From a checkpoint of a small transformer trained on Wikipedia: 149M tokens.
Each number is 500 + 25 x the weight over its row's rms, rounded and kept within 0 to 999. Layers, rows and columns count from 0. Numbers have three digits each. The size before them is the row's rms in percent of the matrix's.

# gate: layer 4 MLP gate, 256x96, rms 0.282, rows 196-255, columns 32-63
# up: layer 4 MLP up, 256x96, rms 0.298, rows 196-255, columns 32-63
# down: layer 4 MLP down (transposed), 256x96, rms 0.165, rows 196-255, columns 32-63
gate196 098:534545514505539513467497501515511453524461519508550454487552539507491511490507508504531529524530
up196 097:472466523486493491504523498500525484467505479488540504486516532477494597474493470448536499505499
down196 102:504459542528454491500456477525464547504511511526471505512485473509482488512507499479477471465506
gate197 104:472536529544494510525512502500507513452479487507487502493500466556495506481493513501514494465471
up197 113:477525442517509529542527479574449446518479536472546514497495490522478517497530502468496480501495
down197 116:519433522503493453482499487526538506518483512524528474489527528519530520538493519535528501512507
gate198 109:469546478484494496473501486512514529515532506508469492504472510530548487497484517480502526513520
up198 112:485505538518500515469493513479508542521483488491522484522460534541479461510510534463542473513494
down198 103:478506488504543488514481462500474446487517508474480482507522528494490475424514456522534466489472
gate199 083:538502523536501525523489491507513507506470550462500535550492502508486508487475466511480484498513
up199 081:469467532526484523507532493502532528412536455483495537484535483518510483517513468524495504498487
down199 091:526536418469524508477491524516482456524494457503511527501524504485490516486505474505477520467475
gate200 097:485497484484537480486496482518570506496537505520489500510488504479516512547517447491517528541521
up200 089:504511504518460512455523497491501484537505530475532483455506536485519500434481506534494483486525
down200 088:482482540499530479509488474447523514500519484498494442542506503494525492519499467486511521543461
gate201 095:490507488504496534517504501451468512511464522481480498466521575559487513530512497480510498493511
up201 084:442509488446505448530490482513495509503526533486504516517468503464529488494544525504524488489529
down201 085:525489447525537535494500467513545507520470504469520496474447434533494497494528504497493516477484
gate202 104:480519495498507509506466523496460483497490512504500455477521516524480448534517489520442518493489
up202 089:476513484516521481530492513521517533547481516522468488486529571539485493500509497499482499524491
down202 098:496548519476492517492506516512529479518482448472500490542461507490500507499482509500481489546527
gate203 093:519509501487437510497506514483495495523489534487470486479496484544520475484504486505472502521525
up203 086:470481474513533526498483510486476508502513438507533500538493507527478526522505491465507516482514
down203 094:480513547481499504506523476513513519477475486509493503508477476460486501506514486514548503521444
gate204 108:521459511507501501512482541495516492483498582485473482530546535539512554511502544507472563466540
up204 099:481498526478549509435496473499515498503532517501534494486513524478529473475526514512545491525485
down204 095:493492464533487435523479425475507468478450463478511505488476533525532506493543484497498537491544
gate205 095:514521497493508487497498515495525487503542534477493510491505474540535501464530501510456462504502
up205 100:495476466523491478483527526516495509509522466489497501564479521538503488549478477479497503519485
down205 102:478532486477476507477455515494483507506518515523498481540483508549504536477511494510517516520532
gate206 082:535518527463477512496487530526487483484482455462532506518502496513487532498462480515522486522493
up206 079:512467492507465494464504472533527498513467472478487537492474503446458518447478493493539500516447
down206 079:499529503497495577531504520471483532509509536555529514467502494517499524525480526496487484491522
gate207 102:530524546555540482494540495522484484504499517478533498481488536489483494500475503484514517513461
up207 101:481492448480533524512537528486473434523482502514497516492515468504479516529479499431500487491467
down207 104:550515495530477505505521497534471505498515483512491459458496523502445566489538464511510490470488
gate208 098:511516523502486495445502469531493533479418527527482503517484530499454501554454522503499485514473
up208 097:477538492506462505520525458509507489486463517532508536487461547509522482506504529521484505511454
down208 100:540507465514439492464507472516474509480491464489489509498493522532503508507509483508527522506515
gate209 101:438488532457513535475482513517461486524510454536509507495523454512503527531479453509465504473472
up209 094:519484467514540441484488510487507491526511493491487460467489488448502482488467487510483506499482
down209 098:491500477513480525471499478528517516510497484485498517447467544535535518482521498494498538450520
gate210 087:464495477509503509476543493492472556493520483516532510485473481499542525539496477513497526522511
up210 086:442483490473459518525511520507530485507536488479523510508481485507509513496494441492489498474468
down210 079:531519512517430456512476507520492526501487543470486516545526489511483508483507544491511528475505
gate211 084:495523475505460563469495509505535496489469472519500481504534506499519525480492514483499467513486
up211 088:531530493488489502510471532526445482491512522490467525525507504515528507497516536450581507489462
down211 077:462503503503510518507505540470503525449457457508492498511512488472468497508509511487497508521523
gate212 087:474510518468565487506513496544479478503474482527547477504470468535507504524503503492565478524523
up212 093:451530511492510531504495518500489509512505485483493506487525507489538489533522535477474488479537
down212 102:489486533500467479527495508452512462527488504523467526496534505502529494517469439449486507488503
gate213 103:461467492524517482515472539518492512492488446513496494501532471497479529487527500504455491517492
up213 107:471498471480506496547500519467474455493439502528501537485511487507452496508500491500507469493467
down213 096:529506522504506490502501491548467536511510489551512520500539484528493504490525562519493487488465
gate214 102:492482510483483511504524465515473500490457460513508455503501448506462463520472521493537492463448
up214 100:512520500489479512513478531448549532532474482494490525473499532504475457515487507459491493494489
down214 105:522505470508491485492522469484501528521511503509498493509451492513482502491495513472510492520532
gate215 102:471514476493521513518499454461529493499502498516532531457501470512570519556472508503481491562521
up215 104:528458468507495463489445525466481494464521494506494531483507490444499517533551491529529533527501
down215 102:525490512546508526512521507477489492521478537465504519469460456457510509537499494544488474527539
gate216 109:521462493493535522495502426509510501518506505515458524510517499488482511510532500495493529496510
up216 105:516551506506557500496550565509521455520480519496515495524503500507511500520468492521512480487493
down216 095:529490520497467544468489495521491493513473473474506563501522510494520458463489486493510489492512
gate217 110:545484494512531493506471530522512481526480488534508501488496490520514428502487498476511535450486
up217 111:545538548508485510468520496568522501454494524504504506491471535491538516524497492491553517471502
down217 109:499485525490496529532505485485535444487511483495470524480486497521548483494464492502468550492503
gate218 102:496512556498504485487490471544534487487480464516522506518496467534517519476482554466529546504519
up218 116:552506471488516487490509556430511479536471523491480505511497479498508485556467484480479461483521
down218 096:518496520473501512498492494479493488527503512519463467501543509453489519529493489470500491509496
gate219 095:525478508541510492486505523480543481512513496481508493490504553543500517492490473502525500515476
up219 088:493484478469483510525508474507496465488489510539523533501547498473478454485496522521519529484506
down219 093:524488554512500506477506509532561492540537464509485527539511541521499481515466494495468496476499
gate220 065:546509539551451534511515506513532511489522495484488506530512501506515488530540536506479517517486
up220 072:524530478509523511519520511493479479478481461512468526515443552502473508489511483527541551499572
down220 076:467534499475516494504472481497486510521508502482559468454545492526528503481525459500484429520488
gate221 093:513476513561546461507503515510510481500559483556527488559483507480506477492506499465526494479487
up221 094:507523493528479512549515548467516531512508470516522509491496447522525496504460521483499463457523
down221 101:485492490512507521489473473478494504494527517479470488464516499482513542534512458553504524554510
gate222 094:532535481512546492488518514535496462508493502520531461445508534456521503464471492483495507481517
up222 094:430480514522474521525510505474510482488504492500573527515474468515503503502525506542479446504503
down222 102:448475534479447511523496498458523494525473544508482538517453500503532487512506499478500474525485
gate223 096:486491529471496492531519505508529479538479480503511503513496474533532487497478501476503508523553
up223 108:536510480512534534517530521447491529534502470511544466482528450550507511482514503455469462470486
down223 112:522525454444436506481468542495469544503512515460518489548474545488499502511525488530514507440489
gate224 106:517535489542534489466505505499491470475473535482515531502499476542552480470478454519482544509477
up224 098:495506484499512460498528519478484519511435490538495516495507507531487474496513527556509553517499
down224 110:481505504512533484516511518467517513480473506506513456543462498485467485500491501513499480450515
gate225 098:516465508456483495497508518511481488488478474501474490476487511519463534502525515507518542490502
up225 097:478519488520474489476477492540508452515518519475489500477508505474539443543512468493478496515505
down225 089:510493530520471522497495511510509476492476508497518522492527522483526494508491516508480462570552
gate226 102:450491458495559526532543484512514503497450533500497456493509505506506478496482454494527464532504
up226 102:476492492474525494500503514516459503478439504451537501470493514501491533518492496513542490535488
down226 101:558503530519513444501476457515444480521528525506488464524489520499482492500472486514500509526480
gate227 096:429475522508525523523480499409489539512497537484471524495497521583503524487504510527517517469467
up227 076:500534481494504470537538517527514536492504522485495476514493539587485464498535500524470465548484
down227 082:496453522526585513502526489466450512492487507503499505510475538504506485469465517479476485456456
gate228 097:478503461501482488475489500489477555491475495475477524475509488520488485508508519547515490521454
up228 110:508470531492505471535458498494507468523540499492491506497491518470511524467486476493521479523505
down228 110:471533466509481478518498452516455468529480485513522498480532488473483444517540465530516503525507
gate229 087:522508478496507453510473460471487541511497540501518483495501492462507499513472463471490473443519
up229 080:488492521507525470543454470535469467502530522485496533515513481485473503515492477499524503462478
down229 087:500528551515461494495473529529487490503522519520462474488518512478494493468530513496508498525466
gate230 083:547515497510467494539472528496503479490511523500525475509498495503545500498462480507529457503478
up230 091:475473504435498496466512490526531563495500544496523521517493527499459501471496486500481528495511
down230 076:546536489541523505525478535485458509524506452502517471497496470498537521506453522509494487524511
gate231 089:484518501497473542512469523470526537472488525471550486499503513533486508518529489524471476475529
up231 088:571521472495522466507525522506491494507528555515475511455489537527513551485495526461512499513567
down231 085:472475484496513529506499528478539548512502528493476518531504426497487465506487522538461531509465
gate232 102:509487484438547457482485549517502511497479478489537472529515513542508493481480504508537501502471
up232 110:511471491521478506482519503481506555508507481496522537502533450501471459511505483508473476485490
down232 108:527505510513523529472479513492517537548472551516482448503516516515512514478523500544498490517492
gate233 102:552500555542536474496457516503538547512490514479526469506493503483519492496482537477499501515487
up233 102:463517516540493510469493493484487513504501483490492564518464510461497488519523500473471564526517
down233 095:507497469509493496500490443485501459512515513500505442484563488493498495447521507523487502503503
gate234 105:479503499483507497517511463506504500493485549443506476512501520503490481521528481530536502477510
up234 103:489518501517544495529500499519503475503516484551518519511489533492465536546484529472495467482496
down234 089:505511484525496519481522547523501481459504518496509501497511497523495542466514512473521538482525
gate235 101:554521509484470479487507438510488489532522529516466488551519506478498517520484468505504494511535
up235 103:471487512509459506463514526491501505475489513500496517481462504500509496460519465539483466531531
down235 109:519473488497505499507533498515476488516499503474551464504505531491504483438547541503432466497535
gate236 109:523530550490481455475519518485511474496502473481526503497490517519560509493478482437482520488504
up236 108:503512490522499481563467472466502507530543493527441467483497452510510510492506529470503463472477
down236 112:482489498467497487530530475448518458523480476485530503521484480524469495455501476520510524491519
gate237 101:458506514509521449533483463515503551504483499502487527503479526498526490469550495493507515486503
up237 101:505547515560494510493530501535475529541510505511482495460467505497462521468522556507469534450533
down237 103:483489484489515518470489476471519519489521509480538513500535486501490501513471497474492470527518
gate238 108:505508539518519525532539483484493484491479504554494490443489499472477526442496484517540486484506
up238 103:537526523484481506515523525523435503503505461521497455459491515532485520524513492475460502503504
down238 107:474535506533543514479502513462475500491502483529491542514496489529446534488487502492485498520444
gate239 094:497506475487528522439467489477504555537516534505487484503534494533505490544532495456501499472523
up239 083:506470517466458500507526521523467507487477491516479430459483528520511511489475499500481490523481
down239 082:519523514526541479513500481504539484512481525444505520521488497503497515531459545485510522464486
gate240 098:438463465488505467483535478469516466460500490478516517515514497556500521511495522460490471518514
up240 099:503476530529500499477497488505516515487478505477521505480493538477514502478517515516531476515516
down240 100:495464464523473453513479435468503531515469491528499524509541499510546503514482481465477464545447
gate241 106:484511484528508502526482502509443536474521532489513467503519426490547487487556479530489514474515
up241 095:471478486454491500499485527518512530509488505533528540546476541483483511498497534460490500524508
down241 074:514490509531509466527489473501503502506510444490495523483525483491454478450514498459477482498472
gate242 097:497488503477499508525524489487495511457500484524530469460463459545483503498480482494511468459488
up242 091:533542543496532493494517486501508483504461494536524487456507511578508450490497473486501459523492
down242 094:488482545498508475489529510528522471500493450527488499529492521477531544482525442526487514491511
gate243 094:496480484510503503509453531495536475474508476477500496474507535480521515522527496486515515506521
up243 090:481505499477533500497451505535425531469500492456454512532546504483476529514502488477559512493530
down243 097:517495502522466478497491515513494471467514516499517485479444465520510488505507473429464534473497
gate244 107:455494485507479485543476465503473536481515473472515477518514544446479478486521521466510559473480
up244 107:516513543497503508555495475545525534489517505544492526536485545478551512481482494494515518485499
down244 104:481517488512462478524470523525476487530451494498539534526522483512454498477481517506487519460564
gate245 109:502473514520511496516514433525517482501503518502531521493509500507475498514477476537493502506470
up245 108:498519455521504503499549526490485546510509545516519504489508497515474486495456454478538495504514
down245 108:506506514477547487476515475510524496543491524477549519523555489462497540476486523463508479489490
gate246 091:446525505526500482487466507505494541521493463479538514533526488518523510486499496516472474496529
up246 088:528492553503493483486520511485513480508502476543530482470486494491459486502493478499523511468485
down246 076:461494540550538514501472480436487509509491492468520505475524512503516479497491527528476503550505
gate247 102:516529477535512468513471486526475519505504518486511475507521473520516482465524480440526499504504
up247 102:496488478497498521478496517463479515486474427530491521519543464499530522479494512499502498507489
down247 115:514491529512516524464510511510521450474488495486542566501509476485484491510498478558489517509485
gate248 090:508501467510515513449547435470505510485453504461470508501450515510471491514489498482541520506483
up248 096:483529494514540524496489497505521498461501523477437525497436533506469505479501464470527488502474
down248 096:512488489527505520490511497482483466505500483520476525518504517483524480475477520530513489471487
gate249 105:509531517535499514527493507464509511440457486507517520456478472498500503493538481497470528495510
up249 096:521511508530468492512430509458493521466485485481532494482478501519476502470535505492521532520463
down249 104:516520510499503506500509507522476506532481523541494504521486534491507515519529519497524481513509
gate250 103:503509517498479491511495493524488461525519526499489502485532515466501457506483482502492512494492
up250 111:491522517512514491498475548513499523468527495497483506509499491507489524502513491530509497527512
down250 116:485526524509548484462488484458515475505483503533516504493519525487576468510527500473522495487458
gate251 114:515486547548485489515498490515548478510486496488493543484506501506553451532501486502489508531491
up251 113:458500517475516530493498507507471527527480506497495542498510446508574482526491513474515482502498
down251 107:493497484459437525515458514519496497502521487491501466542498468478491483530516492473527523546524
gate252 092:489490510519504469487458498504462491515508494477499502504498500476514526513485456529471480505467
up252 079:509481493540545505499512491521537521525455482432478502520550524518519497484492501507479551451453
down252 082:494512507503532499483492516453480523478522510525577466535523507505509521545499499480472508518534
gate253 099:485501542562485505500527509508464496512501528515475466455502441516476526476492484515488473512486
up253 096:507444519483502529530495497523488503477528497461471553504483511449504540538504503475509530503486
down253 102:521509543506499531496507497524467505546496549490488497467523478498501516501517518538478493529494
gate254 108:539473526483514501530531468484484449511486518483500508540515487486486512490480449520478472438464
up254 097:513463553521489510503508525524502483506508490487488500542500507498503536490468465502466500486472
down254 111:515499519449503525525484528477458479476482483480505501521481509528510528515526522521463556489539
gate255 105:517493519477474505474509520457502523517501520510487465491493503474482477559489497529466494513515
up255 090:487506518474507542501481539516462524512481468466483491473471455525548482462491507512458489506477
down255 090:458474500461441520480509492499544502486496513518486494516487500514456525535490501483497503508531